Weights of a small transformer language model.
Size: width 640, MLP 2560 tanh GELU, 91.6M parameters.
Architecture: LayerNorm before each block, biases, tied embeddings.
Training: 726M tokens, 5540 steps.
Each number is 128 + 24 x the weight over its row's rms, rounded and kept within 0 to 255. Layers, rows and columns count from 0. The size above them is the row's rms in percent of the matrix's.

# layer 11 attention query, 960x640, rms 0.021, rows 0-63, columns 544-575
size [ 96 108  94 114 103 110 104 102  97  90  93  85  97 115 127 108  94 106  86 103 101 109  98  98 107  96  91 113  90 113  96 102  93 114 104 113  98 113  94  99 107  99 114 106 107 108  97 105  97 106 104 104  99 106 103 112 103  93 101  87 105 109 102  97]
[[131 118  87 153 129 166 126 128  70 113 116  98 125 141 148 147 125  87 149 118 116 168 130 124 131 168 124 175 106 128 140 101]
 [131 122 140 111 145 134 140 151 152 164 159 146 136 104 138 119 146 101 109 147 127 153 162 135 128  94 122 107 148 160 127 163]
 [104 132 108 170 124 118 128 155 138 128 122 126 116 122 116 157 132 110 107 154 110 121 124 138 117 177 149 116 121 159 147 136]
 [ 87 122 116 129 127 129 125 151 112 160 120 132 138 166 138 139 155 105 122 171  82 125 139 101 135 143 190 132 120 143 119 126]
 [127 121 171 107 158 128 144 128 103  84 155 146 152 157 118 132 117 127 138 146  92 121 102  93 146 108 107 121  88  86  94  98]
 [129 126  99 129 158 136 179 154 154  95  80 123 124 123 136 104 143 130 137 138  86 105 117  67 142 115 152 117  87 190 128 117]
 [158 148 130 126 150 189 148 138  99 133 107 106 134 109 124 165 175 115 166 135  95 145  97 141 147 111 159 153 132 114 114 200]
 [110 126 149 146  97 109  76  64 128 143 143 105  92 133 149 100  94 126 144 121 123 136 137 146 101 162 119 107 139 100 109 152]
 [118 111 118 125 106 108 157 119 106 118 115 109 130 115 126 122 112 114 138 124  98 156 111 115  89 125 113 144  81 131 126  74]
 [132 163 183 152  98 125  84 142 107 148 134 112 118  87 121 130  93 148  97 158 124  68 143 141 178 126 108 105 185 123 136 156]
 [144  94 121  76 118 123 148 141 109 131 161  84 118 100  80 136  88 146 124  65 127 118 118 142 116 140 119 137 116 114 151 114]
 [125 162 138 161 131 101  76 124  79 108 119 148 118 110 142 149 103 127 141 127 103 111 100 121 127 158 107 116 154 108 131  94]
 [122 157 149 124 158 118 153 167 138 109 141 150 152 114 115 111  94 139  84 120 143 122 108 162 164  89  97 140 128 124 144 134]
 [ 87 117 103 138 128 140 116 145 162 133 166 166 120 128 120 120 144 140 137 118 127  84 109 133 101 137 157 131 109 180 147 152]
 [116 116 106 114  96  91 133 163  91 165  82  91 107 120 138 104  92 114 121 104 160 164 125 140 107 127  95 129 116 126 125  95]
 [128  97  90 130 138 136 147 146 141  88 142 114 112 121 130 122 155 110 152 123 138 145 138  96 111 119 177 154 112 107 138 114]
 [126 151  94  84 127 172 127 102 134 145  91  98 138 141 130 134 108 116 122  85 135 144 113  97 138 143 167 160 138 141 146 138]
 [118  98 132 133 141 122 138 158 149 148 119 118 111 123 117 120 118 120 142 107 116 142 151 136 172 139 115 111 136 124 111 137]
 [146 115 130  62 148 128 165 101  99 106 140 136 129 134 162 129 130 109 145 114 142 141 127 143 137 136 166 106 100 159 121 113]
 [137 114 118 135 143  69 124 207 144 112 110 131 149 107 125 139 113 134  96 147 119 117 123 157  98 142  92 132 122 130 129 112]
 [148 154 129 157 107 122 110 136  65 130 132 115 101 127 130 140 116 119 113 161 115 119  80 162 102 155 106 137 146  84 119 135]
 [138 156 149 134 124 108  73 156 126 113  90 142 139 144 123 120 139 157 112 144 120 136 167 113 153 112  80 109 151 117 124 127]
 [119 124 138 177 126 109 127 162 153 168 114 172 129 146 117 134 169 126 119 176 132 113 158 109 159 102 137 152 125 148 126 162]
 [121 127 128 127 111  81 103 155 139 110 114 166 135 151 125 148  96 170 115 107 107 105 125 145 157 119 112 105 112 138 114 135]
 [ 95 134 166 132 140 115 116 126 104 134 108 146 152 131 134 100 104 141 146 127  99 152 114 149 150 106 105  91 146 128 141  91]
 [111 127 136 119 137 134 113 105 147 171 152 143 134 110 139 103 109 148 111 116 154 100 155 108 165 107 135 103 150 109 151 136]
 [133 171 146 101 117 144 165  84 133 110 129 123 167 113 142 109 116  99 142  92 135 171 126 174 113 117 115 111 114 122 141 123]
 [124 139 149 115 108 120 134  97 109 132 109  78 120 111 149 102 129 109 126 159 118 139 141 160 119 112 138 131 122 160 125 131]
 [134 106  82 104 118 139 179  77 138 100 147 111 142 122 142 152 150 131 150 137 116 131 137 143  87 136 184 116  71 142 145 127]
 [117 120 171 112 148  68 142 106 155 131 141 125 138  97 154 144 164 114 115 184 101 136 145 192 100  80 141 119  91 175 154 153]
 [118 122 147  94 139 118  92 120  83  98 170 138 143 130 129  96  98 123 128 129 170 130 131 130 108 143  62 125 121 106 102 107]
 [111 101 147 111 120 150 149 156  94 166 151  90 141 127 149 151 143 141 162 121  79 160 119 159 185 113 186  87 106 157 110 117]
 [141 130 152 154 117 147 101 118 107 132 124 138 151 121 124 148 124 121 119 123 135 143 116 141 133 144  81  90 168  99 106 127]
 [ 81 120 121 101 112 125 155 115 144 127  84 106 165 108 156 125 168 109 128 100 102 147 110 122 133 113 142 122 128 159 121  83]
 [115 104 147 128 136 111 116  69 175 140 123 131 110 114 147 116 122 122 132 123 163 167 123 160 104 115 145  92 118 150 155 131]
 [114 130 166 102 177 124  96 143 105 145 123 122 136 148 142 130 104 142 113 124 128 132 120 122 203  80  83 125 172 131 104 103]
 [ 96 132 151 155  95 121 112 131 111 144 163 154 100 105 116 126 159 131 143 168 126 113 133 141  66 119 120 111 163 163 102 131]
 [141 161 118 143 120 142 118 102  78 125 143 120 125 155  87 102 112 101 132 113 147 128 133 109  88 149  79 142 151 101  86 123]
 [118 119 106 155 115 167 111  70 124 122 135 125 108 127 144 107 158 114 186 141  94 140 163 134 136 153 184 141 137 132 149 148]
 [132  92 159 142 109 117  55 127 132 145 170 132 126 120 126 150 131 147 120 154 146 117 156 126 107 133 124 107 128 102 120 155]
 [131 173 149 173 180 100  99 103 179 136 116 155 115 135 151 124 174 104 120 160 160 125 163 109 118 102  81 108 159 118 160 122]
 [121 136 123 140  97 129 111 139 143 112 130 150 124 115  94  97 106 124  75 147 133 102  87 132 128 136  73 139 132 113 117 112]
 [163 156 139 106  74 149 138 149 100 152 126  98 145 139 118 136 106 145 125 151 108 121 129 164 125 136 136 138 115 145 120 152]
 [130 111 116  96 138 147 146 130 133 139 119 125 108 152 147 141 140  88 149 161 116 140 117 131  85 127 164 153  98 163 101 118]
 [ 94 144 141 110 125 111 129  91 133  85  67 133 155 147 146 106 152 158  92 109 128  96 137  93 132  94 134 158 139  89 149  99]
 [170  91 117 100  94 142 138 117 101 112 151 118 113 113 143 162 178 142 156 155 127 126 116 120 105 109 150 173 104  97 119 157]
 [121 135 112 169 134 117 132 145 123 152 122 169 127 187  91 146 129  77 118 180 126 148 126  89 132 130 160 163 128 129  88 127]
 [119 111 139 129 144  99  85 106 128 139 136 131 141 116 131 163 158 166 117 127 126 111 152 138 143  74 109 118 153 139 161 130]
 [109 131 110  77 135 115 150  61 135 132 131 117 122 132 176 111 159 138 160 140 117 129 123 136  64  84 171 127  76 146 144 117]
 [128 124 161 135 171 106 119 129 130 130  99 150 134 146 140 149 163 120  92 113 114 115 150 108 169 105 124 116 135 124 108  78]
 [ 96 128 138 101 115  97 123 173 155 168 140 139 128 138 116 140 107 143  86 130 125  96 157 127 156  96 118 105 120 154 110 139]
 [121 207 122  81 122  93 135 106 127 152 104 103 118 125 129  96 147  95 104 115 100 116 139 136 127  69 111 125 144 165 147 115]
 [110 104 140 113 141 126 105 105 168 144 162 116 103 116 143 119 123 147 126 114 138 125 175 148 114 148 131  94 160 123 135 169]
 [118 144 101 150  82 138 121 144 113 139 110 131 127 174 116 148 145 109 144 107 133 163  95 113  76 123 109 157 117 112  88 100]
 [115 136 123 158 132 143 113 111 111 154 143 112 151 131 125 121 121  88 143 127 100 144 152 138 113 152 132 120 131 157 133 121]
 [154 130 138 120 138 106 124  71 119 114 166 147 125 112 138 118  94 139 136 125 160 161 108 152  86 137  93 129 142 105 122 150]
 [167 113  96  98 103 149 174 125 141 112 102 126 130 110 151 114 152 125 168 122 141 106 109 134  99  93 156 144  73 102 128 121]
 [129 146 136  97 146 120 109 143 131 148 144 112 117 112 137 124 129 143 115  89 131 111 135 127 147  93 136 122 145 148 149 141]
 [117 202 131 141 124 145  85 151 141 175 133 158 137 146 119 127 128  91 132 135  88 130 121 129 130 125  74 114 181 130 103 104]
 [107 137 139 194 125 112 124 171 107 134  90 132 146 156 108 161 144  97 150 114 115 127 127 128 156 177 107  96 116 135 128 115]
 [ 99 113 142 142 125  72 135 125 135 107 125 104 150 115 133 107 110 146  99 118 170 132 143 157  98 131 105 121  99 147 130 137]
 [145 117  97 155  86 161  84 117 150 123 142 127 130 151 120 136 136 144 134 121 115 131 124 103 140 151 109 138 163 101 131 100]
 [ 96  98 147 160 100  78 103 112 146  97 133 106 129 125  97 111  80 142  96 134 133  97 148 142  92 152 128 107 116 119 119 156]
 [115 148 142 150 126  94  79 131 152 136 132 143 133 147  96 132  96 154  95  93 143  84 157 126 124 164 105 105 135  86 142 159]]
# layer 11 attention key, 960x640, rms 0.021, rows 0-63, columns 544-575
size [ 89 116  92 112 103 110  96 111  89  91  91  89  92 109 127 111  94 114  85  98  98 112 103  95 104  99  86 123  84 113 100  95  96 109 108 103 102 111  87  94 111  89 113  99 104  99  99 106  97 105  93  96 112 103  97 130  98  90 106  95  99 109  96  87]
[[ 68 126 130 113 148 142  77 117 116  97 112 105  99 132 131 120  98 106 147  76 134 140 157 131 174 162 125 166 150 122 103 133]
 [127 143 103 180 108 129 155 147 129 137 122 169 146 132 116 128 124  84 121 159 119 111 134 122 136  96 119  97 135 202 106 144]
 [140 114  93 151 121 124 120 145 156 113 144 162  99 114 138 162  79 100 114  97 124 124 109 134 152 132 101 179 175 141 154 125]
 [156 114 152  94  99 125 160 120  96 102 162 190 132 153 115 107 100  97 165 150  90 141 147 105 151  95  86 133 121 129 114 114]
 [144 104 147 126 128  85 155 121 135 121 149 136 154 103 161 112 153 139 139 166  95 123 152  99 105 137 145 146 117 127 138 126]
 [130 154 138 147 170 113 124 149 116 102 129 136  97 151 151 153 111 109 142 141 137 132 124 102 112 142 115 111 127 148 163 105]
 [112 145 125 165 148 160  99 140 139  85  98 122 138 158 102 133 134  94 118  70 130 156 123 144 172 164 127 161 140 141 113 172]
 [108 120 127 102 114 151 116 107 150 144  75 160  95 156  95 108 104 167 140 110 140 143 101 120 145 122 148 170 161  96 104 165]
 [ 92 102  96 139 180 133 109 158  84  96 103 140 126 110 144 141 139 128 152 116 151 163 134 130 150 126 128 173 112  91 102 129]
 [125 128 151  66 141 141 118 113 156 165  89 122 103 144 127 103  95 144 113  86 110 100  86 137 133 134 160 152 148 118 148 115]
 [115  77 123 108 110 103 151 147 115 172 107  89 139  69 108 140 153 143 139 152 152  98 141 154 121 125 130  77 121 156 149  80]
 [123 114 142  83 158 147  97 141 131 145  90 137 115 124 170 115 130 163 132  97 131 149 101 139 153 142 146 171 140 119 153 129]
 [121 122 122 136 133 133 182 141 100 115 185 108 149 114 131 187 123 118 135 145 107 101 137 121  79 128 153 130 132  95 146 113]
 [144 134 126 146 110 160 132 116 175 114 135 108  70 138 120 109 139  85 129 114 146  99 138  96 110 120 109 153 115 133 150 180]
 [137  88 103  76  81  90 138 119 149 133  97 108 121 127 132 115  88 151 164 109 134 142 142 116 149 123 123 156 124 148 131  65]
 [130 140 111 161 107  84 148 124 111 101 166 134 146 142 137 130 132  97 166 145 160 157 186 117 111 144 113 121 107 146 174  98]
 [103 156 175 133 160 123 133 115 124 142 164 115 148 132 109 117 128 128 131 143 124 168 140 150 121  98 140 116 143 114 138 121]
 [103 121 124  94 159 158 160 128 140 117 117  98 129 142 102 104 123 124 103 118 124 133 134 115 151 110 138 125 117 123  74 165]
 [111 142 111 175  99  98 149 118 100 150 177 106 124 114 128 112 130 137 141 149 113 155 150 135 103 123 107 113 137 115 106 123]
 [161 133 111 164 156  78 104 143 130 153 141 122 126  87 135 147 115 130 137 159 116 125  56 167 117 113 139 108 123 132 171 110]
 [109 119  99 126  97 138 103 157 157 106  95 165 138 138  99 169 119 127 124  91 108 125 130 130 170 161 131 169 155 101 135  99]
 [163 139 118 113 141 109 147 103 143 162  82 132 121 136 142  83 137 141 145 105 132 101 104 146 161 109 135 126 124 134 121 128]
 [165 163 111 163 113 132 136 134 147 112 115 157 132 119 135 142 103  96 118 120 101 115 126 131 128 118 103 121 105 140 116 143]
 [163  81 114  84 124 105 162 138 146 162 120 104  82 116 131 147  98 124 137 114 116  81 101 106 122 108 170 150 119 115 148 127]
 [103  87 130  84 183 155 126 103 132 131 152 132 134 139 116 120 142 178 124 152 146 126  87 123 126 132 110 125  95 113 108  77]
 [143 127 147 130 158 131 149 119  88 142 149 120 149 118  85 119 119 124 116 169 103 132 103 130 125 100 115  56 111 116 112 115]
 [127 175 149 133 105 150 110  90  72 134 153  89 154 113 136 100 154 145  93 152 167 143 132 158  86 131 108  93 122 117 146 153]
 [137 164 131  92  97 123 105 145 112 103 164 155 174 119 110 136 117 138 142 130 121 129 129 152 121 109 128 158 123 135 113  64]
 [119 153 118 194 122 136  97 145 121 118 147 122  97 137 130 142 139 132 149 134 149 174 157 120  95 124 119 131 149 131 159 181]
 [157 145 126 140 132 111 110 130 114 146 187 124 152 110 147 172 134 141 130 162 112 137 118 142  93  99 137 133 113 120 170 148]
 [100  93 101 113 128 126 125 121 117 113 113 171 177 126 132  95 145 151 120 131 112 105 104 136 157 134 116  87 114 105  59  96]
 [128 131 147 111 156 161 144 124 133 121 124 129 132 160 122  92 127 145 118 118 143 158 158 113 152 131  65 119 132 164  98 133]
 [125 108 110  81 117 160 100 124 135  93  90 139 143 126 122 122 144 154 139  62 106 148 135 135 148 164 142 160 131 100 136 121]
 [130 147 138 121 127 122 143 142  87 137 158  85 108 100 113 116 137 138 173 148 130 158 147 138  92 127  98 105 109 142 158 106]
 [111 128 114 144 133 151  84 125 128 122 141 156 121 138 111 131 123 149 141 144 140 152 162 129 104 174 102 120 152 147  91 154]
 [106 109 119  86 171 120 128 114  62 109 130 138 186 154 107 126 150 137 112 164 102 122 115 134 148 116 128  82  82 136 100  39]
 [163 149 101 136 112 161  84 138 121 120 106 180 140 137 179 130 114 140  90 102  99 124 107 121 142 121 106 121 134 144 102 149]
 [119 155 133 159 133 109 153 125 114 182 132 155 151 106 112 106 156 114 116 135 104 111 113 149 134 143 129  95 120 116 105 109]
 [117 138 153 146  95 198  98 112 129 116 107 141 102 132 143 105 145 101 114  98 145 149 143 136 158 141  99 181 136 121 133 173]
 [127 120 137 122 126 157 104 123 160 139  89 110 113  94 162  90 133 127  96  80 126  94 123 135 143 122 136 129 122 115 107 178]
 [144 191 119 140 132 149  97 110 160 143 122 158 158 126 162  89 140 144  98 101 116 140 143 120 114 140 118 130 149 142 110 166]
 [134  89 137 138 113  93 131 123 160 156 126 123 112 113 126 141 120 147 130 140 108  89  86 134  98 140 167 154 124 122 166  72]
 [138 120 131 145 110 115 150 123 126 113 130 137 114 159 136 140 104 105 155 115 121 107 137 131 131 153 143 174 142 134 153  84]
 [165 145 115 133  67 134 146 130 107 117 107 148 125 153 130 100  92 113 123 116 102 170 126 119 146 122 105 175 109 111  99 168]
 [132 138 149 109 139 103 136 112 143 123 124  78 134 118 103 144 138 140 147 129 155 149 150  93  86 137 167 137 102 100 148  81]
 [128 135 116 196 108 106 100 140 140 124  99 113 153 121 127 133 148 127  95 101 138 146 134 161 122 134 152 104 124 103 122 188]
 [147 123 138 118 111 110 152 149 138  99 151 157 165 135 135 149 102  86 129 132  74 139 133 116 119 112 119 172 140 129 155  77]
 [144 130 107 155 117 119 138 125 133 142 150  98 141 114 117 133 161 121  98 145 154 105 120 130  97 125 128  62  98 115 124 116]
 [132 151 129 171 111  90 146 137  97 130 169 117 124 136 126 147 166 139 131 146 166 164 168 106  58 134 108  97 103 126 180 124]
 [184 134 151 123 129  88 149 127 111 135 116 119 150  92 132 139 146 132 154 142 109 139 136 103 102  93 116  95  90 142 116  69]
 [157 114 112 100 120  86 190 152 109 183 132 151 121 126 151 128 113 118 133 191 124  80 144 114 121  71 133  93  81 174 117 112]
 [132 176 126 194 126 127 137 103 132 196 116 103 111 114 113 137 133 132 128 145 152 108 110 133 126 108 132  56 132 156 104 110]
 [133 105 111 128 125 151  99 124 154 128 133 124 114 129 108  96 151 149 134 146 117  94 127 119 114 125 149 110 128 129 155 212]
 [115 103 149 129 123 127 106  97 139 131  95 154 167 135 153 149 150 106 130  74 125 165 136 124 143 105 129 159 157  99 115 153]
 [123 178 151 102 122 160 121 110 118 131 124 138 130 140 133  78 130 140 111 112 144 135 113 158 160 148  79 115 135 126  71 134]
 [ 98 121  71 175 118 107 109 129 122 129 157 164 152 114 100 170 134 149 119 157 129 116  67 146  97 143 171 137 139 103 117 158]
 [125 151 120 167 130 107 133 146 111 117 133  99 110 120 120 145 134 103 153 139 165 194 137 114  87 133 123 143 111 114 147 151]
 [121 116 157 124 144 141 149 109  63 138 123 130 133 118 113  84 144 143 116 174 140 129 121 129 122  91 116  84 101 114  64 116]
 [119 143 129 103 159 178 108  73 141 145 115 195 107 169 138 104 123 108 109 106 122 121 104 140 168 130 109 165 140 142  82 150]
 [120 113 117  90 137 151 106 125 141 109  91 131 106 160 164 143 132 131 142  82 116 113 134 141 165 163 112 170 143 134 158 146]
 [159 130 110  82 111 110 113 170 125 116 146 112 126 107 138 155  96 176 151 140 124 147 108 132  87 143 137 134 104 113 166  97]
 [120 103 129 145 132 181 102 106 143 111  67 137 132 117 124  90 146 152 127 103 131 113 128 142 161 135 133 111 137 103 119 161]
 [120 109 153 116  97 106  95 125 163 106 140 151 106 142 131 151 116 139 145 142 116  97  88 124  81 125 154 112 134 104 173 122]
 [164 123 120 114 107 137 134  96 170 170  90 109 120 125 135 104 116 135 132 143 132  65  93 108 135 144 164 120 141 133 138 148]]
# layer 11 attention value, 960x640, rms 0.021, rows 0-35, columns 544-575
size [109 101 109 102 111 107 104 106 101 102 105 103 101 103 100 102 101 111 106 101 107 108 106 110 108 108  98 107 110 102 102 101 105 101 110 109]
[[111 136 116 104 121 135 135 104  97 130 156 147 116  85 128 171 151 170 108 131 173 102 125 145 155 147 117 132 147 132 116 124]
 [ 95 104 130 109 128 121  97 130 168 138 145 166 163 136 118 143 140 156 131 121 163  87 160 105 118 109 132 130 160 111 127 119]
 [136 130 146 146 116 116 108 112 109  65 107 121  93 156  94 140 156 153 126 121 123 143  94 121 155 162 139 103 149 125 152 163]
 [147 105 149 157 143 167 122 154 140 101  92 138 137 125 142 173 165 154  99 118  90 145 147 120 151 127 143  91 109 166 117 126]
 [137 106 127 109 148 109 127 162 171 163 108  84 129 113  98  86 130 103 137 134 125  90 152 107 157  99 178 153 126 134 135 121]
 [161 112 124 117 117 172 146 120 102 104 147 169 117 146 136 131 111  76 101 119  85 132 111  67  93 101 121 156  90 110 134 150]
 [149 140 158 116 101 121 132 149 114 116 152 162 117 103  89 121 109 132  78 111  97 129 126 128 130 148 154 162 104  87 140 106]
 [138 123 141 145 111 102 124 111 132 141 140 121 118 129 126 106 125 107 113 111 125 143  83 128  83 116 115 158 119 154 108 168]
 [134 141 115 136 104 119 133 105 159 122 131 160  79 118  88 133 124 135 150 130 122 144  98  99 100 155 176 166  79 129 135 133]
 [119 166 138 133 155 137 169  97 136 127 160 142 106 134  70 145 122 148 171 147 180 120 131 104  98 117 140 106 112  97 139 104]
 [108 136 128 132 120 127  79 135 113 102 147 120 106 120 131 108  94 112 129 117 108 160 152 117 114 124 117 170 131 115 129 143]
 [124 154 138  89  90 146 148 158 114 162 134 119 125 163 128 120 136 135  94 154 123 114 109 105 119 118 111 106 152  83 146 130]
 [116 147 155 118 124 138 138 138 127 129 119  65 131 155 125 110 114 113 135 161 157 107 106 125 159 113 110  94 189 129 101 116]
 [173 161  87 119 143 155  87 114 119  99 138 154 121 127  97 132 101 143 143  71 101 125 129 117 134 135 126 138 105 139 146 144]
 [107 157 135 131 126 120 136 137 116 124 140 101  81 128 162 124 120  54  88 144 160 106 125 155 115 129 111 162 182 153 125 122]
 [135 164 140 151 140 109 155 161 150 162 128 131 156 125 126 139 134 111 159  79  95 155 135  75  96 103 161  78 155 165 103 155]
 [126 122 144  73 146 160 135 110 129 122 107 113 126 142 105 104 139 104 108 116 100 133 128 106 146 118 131 131 108 160 145 134]
 [134 140 141 127 109 143 102 138  61 123 153 140  78 153 158 107  96 115 122 130 121 105 103 128 150 148 148 175 138 112 104 129]
 [119 115 169 124 182 122  87 104 145 105 142 101 149 151 144 114 119 130 131 134 150 124 117 117 151 145 104 120 137 131 107 127]
 [122 132  91 117 143 143 149 128 135 156 118  73 117  88 140 116 133 102 118 146 143 109 118 143 134 132 100 166 154 150 116 143]
 [ 88  88 136 130 179 142  91 146  99 101 131 162 122 141 126 152 149 174 136 136 138  99 157 131 153 170 127 129  78 135 112 136]
 [116 119 139 118 134 143 140 150 132 146  99 120 121 163  99  82 112 127 156 150 130 135  82  93 106  80 136 122 124 114  94 145]
 [150 135 119 115 104 101 136 176 128 131 103  91 148 160 115  71 151  99 125 135 118 123  63 148 101  97 118 122 150 133 140 113]
 [145 148 143 124 140 131 140 151 183 139 120 116 144 109 128 105 126 134 117 115 156 122 161 140 130  92 129  69 103 163  76  91]
 [170 136 141 124 136 103 125 156 121 111 124 142 123  97 166 101  92  85 107 124 119 128 136 129 157  93 127 155 158 109 168 150]
 [ 87 147 126 128  60 115 111 118 143 150 111 130 149 136 138 132  96  95 122 148 125 165 134 116 123 117 146 160 140 144 135 139]
 [112 123 146 106  89 154 158 144 143 192 113 110 167 125 118 149 147 130 134 103  99 112 128 150  99 119 130 141 140 161 119 133]
 [152 149  92 168 109 172 136 128  91  65 152 154 112 162 136 156 122 145 140 163 100 131 168 117 119 191 134 136 108 106 119 184]
 [137 133 122 126 178 153 121 116 132 169 141 119 182 115 101 182 131 127 144 172 128 106 141 123 105 102 158 101 124  84  93 140]
 [155 105 175 152 174 132 126 118 118 176 118 122 111 136 104  74 125 161 150 107 135 100  95 144 117 107 139 108 142 104 153 134]
 [152 162 131 114 108 101 127 106  99 100 169 113 132  96  87 102 118 155  93 103 142 140 136 144 128 138 169 161 110 143 145 116]
 [ 71  91  97 123 128 163 129 109 157 134 130 160 101 109 120 187 149 115 146 142 104 114 112  76 137 181 164 173  88 147 124  99]
 [139 124 145 144 151 109 156 140 135 130 152 124  93  78 132 106 127 142 135 125 105 137 109 111 117 100 134  73 153 123 131 117]
 [ 86 132 137 118 127 127 152 183  99 109 115 117 111 136  98 191 211 124 144 137 131 133 123 121 129  89 129 170 150 108 116 116]
 [144 133 144  84 118 178  88  94 132  68  94 122  90 140 132 116 149 112 129  92 159 132  78 139 129 164 113  97 143 167 186 131]
 [119 117 157 119 139 151 137 148 130 108 109 139 128 132 116 112 117 151 105 103  98 151 168 151 182 122 146 154  90  99 143  99]]
# layer 11 attention output (transposed), 960x640, rms 0.0261, rows 0-35, columns 544-575
size [112 104 110 106 114 109 109 109 104 105 112 108 103 107 106 106 103 111 111 106 109 110 109 112 109 112 105 112 114 109 105 108 111 104 112 108]
[[126 142 149 117 155 124 115 147 118  90  57 133 128 161 148 109 134 150 154 104  95 146 124 176 129  83 113  75 119 146 122 124]
 [167 102 132 105  97  98  91 116 122 146 105 107 143 101 161 118 114  86 160 147 118 147 170 201 123 131 157 109  69 161 124 143]
 [164 143 137 131 120  93 141 112  75 158 122 151 149 129 169 124  85 149 157 145  94  90 152 134 125 108 124 104 124  70 136 123]
 [123 167 103 136 190 137 136 152 103 110  95 152 103 150 112 118 128 132 120 122 149 170 124 111 157 140 100 126 153 119 122 133]
 [149 127 137 114  99  99 132 148 134  74 123 151 135 106  98 139 158 124 115 132 151 179 148 148 110 161 144 125 113 136 132 123]
 [156 145 130 176 112 129 136 147  92 134 137 136 137 120  91 166 179 119 114 107 141  54 123 145 100 113 128 142 161 149 130  56]
 [106 154 132 125 127 179 105 154 164 141 159 123 151 148 107 141 144 111 141 128 112 104  76 125 123 185 132 164 100 149 145 161]
 [122 153 115 107 137 161 110 176 132 146 170 131 147 106 117 188 125 164 136 105 146 140 140 133 131 171 141 133  88  93 161  33]
 [157 150 156 117  77 134 153 108 145 162 123 113 121 121 101 149  79 109 104 126 149  58 131 124 132 116 149 107 147 135 117 128]
 [136  93 134 118  54  74 116 138 131 144 108 124 157 105 144 112 135 128 106 160  53 129 113 146 123 139 149 104 115 128 155 151]
 [ 85 150 129 161 107 212 125 133 130 133 180 117 124 171 128 116 165 136 162 124 143 124 124 139 175 139 145 154 133 114 145 145]
 [102 106 112 157 146  96 104  99 142 134 141 144 160 141 143 119 107 103 166 143  93 132 161 159 138 137 127  96 133 131 106 120]
 [119  54 118 116 108 108 153 107 169 100 176  91 114 111 161 134 127  79 118 120 104 162 189 118 110 104 119 110 132 144 121 170]
 [ 88 116 152 119 135 144 165 142 130 153 122 149 151 157  87  98  94 150  88 149  96 118  96 136 163 172 121 141 128 142 168 153]
 [ 96 137  76 123 123 125 162 103  92 133 169 112 128 159 122 122 126 105 166 111  91  92 118  63  97 146 194 128 114 130 117 120]
 [104 140  97 130 132 164 130 157 136 114 164 175 120 117 111 121 120 118 135 166 143 148 122 138 174 137 142 108 129  92 133 123]
 [163 121 136 151 136 125 151 140 160 120 120 101 122 129 155 136 142 130 167 142 138 135 157 159 139 110 112 126 154 111 171 155]
 [119 143 105 119  98  84 124 112 127 118  97 100 143 155  74 135 124 107 110 159 148 131 135 131 145 141 100 142 118 129 158 136]
 [122 110 122 123  83 120 150 124 105 162 140 122 151 112 149  92 161  95 144 173 116 115 190 174 131 132 122 171 129 155 177 103]
 [113 134 141 122 172 131 111 152 173 109  93 171 106 138  81 107 128 122 176  96  78 161 136 134 160 144 116  98 115 165 128 115]
 [161  97 126 148 118 142 147 114  99 160 141  83 142 135 120 110 115 106 101 136 143 123 154 129  97 105  97 157 156 102 156 156]
 [118 167 122 126 144 172 134 146 114 112 155 167 111  90  94 153 145 169 102 129  80 114  92  99 130 140 149 168 158 111 190 115]
 [140 153 122 171 104  91 144  70 137 153 138 161 110 112 134 145 111 143 119 134 124 158 135 128 171 157 163 178 103 120 143 161]
 [134 124 116 120 136 101  99 115 120 122 119 118 117  78 166 141 151 149 131 127 143 136 144 141 125 127 167 141 106 116 157  81]
 [ 80 129 114 135 134 142 135 101 177 169 139 112 146 144 134 164 107  94  91 185 155 168 111  99  85 145 118 101 120  93 104  56]
 [169 147 145 116 157 169 133 148 154  89 173 129 128  94 124 151 149 159 118 120 111 131 102 119 134 147 124 101 111 168 125 106]
 [179 160 133 143 166 117 162 139 146  95 112 116 120 125 112 126 113 111  82 129 159 125 191 127 121  97 135 136 144 118 174 160]
 [125 144 133 115 115 101 120 149 138 163 134 114 136 133 112  97 134 137 146 122 119  91  73 124 128 120  60 113 167  93 124 103]
 [132 133 107 145 139 135 148 147 102 113 116 132  62 156 132  72 160  86 151 146 109 173 144 102 165  86 126 144 129 114 137 124]
 [ 77 109  93  98  85  60 105  92 150 107 115  86 124 114 169 151 123 108  83 154 131 169 150 129 121 131 165 128 117 110 121 148]
 [124 114 140 138 121  95 133 149 152 146 141 113 143 139 121 165 129 119 130 105 145 132 107 161 184 154 118 137 100 158 122 121]
 [193 137 139 108 119 116 147 153 108 143 138 122 117  93 109 105 117  86 124 125 155  96 152 144  65  94 124  82 111 132 126 126]
 [126 129 123 103  88 113 105 120  84 118 118 167 139 164 138  90  92 109 125 129 139 113 138 147 152  98 155 156 118 142 108 161]
 [158 102 130 116 131 115 110 120 125 140 167  79 123  82 145 105 129  94  96 168 153 143 171 123 113 124 146 101 108 140 140 194]
 [149 118 121 129 130 127 138 106 154 159 157 104 170 143 174 171 118 155 118 125 116 145 153 119 123 122 146 113 137 112  85 159]
 [157  97 126 119 148 152 130 120 153 134 136  64 124 148 102 181 158 125 143  59 205 117 139 123  80  77 152 121 126 126 113 122]]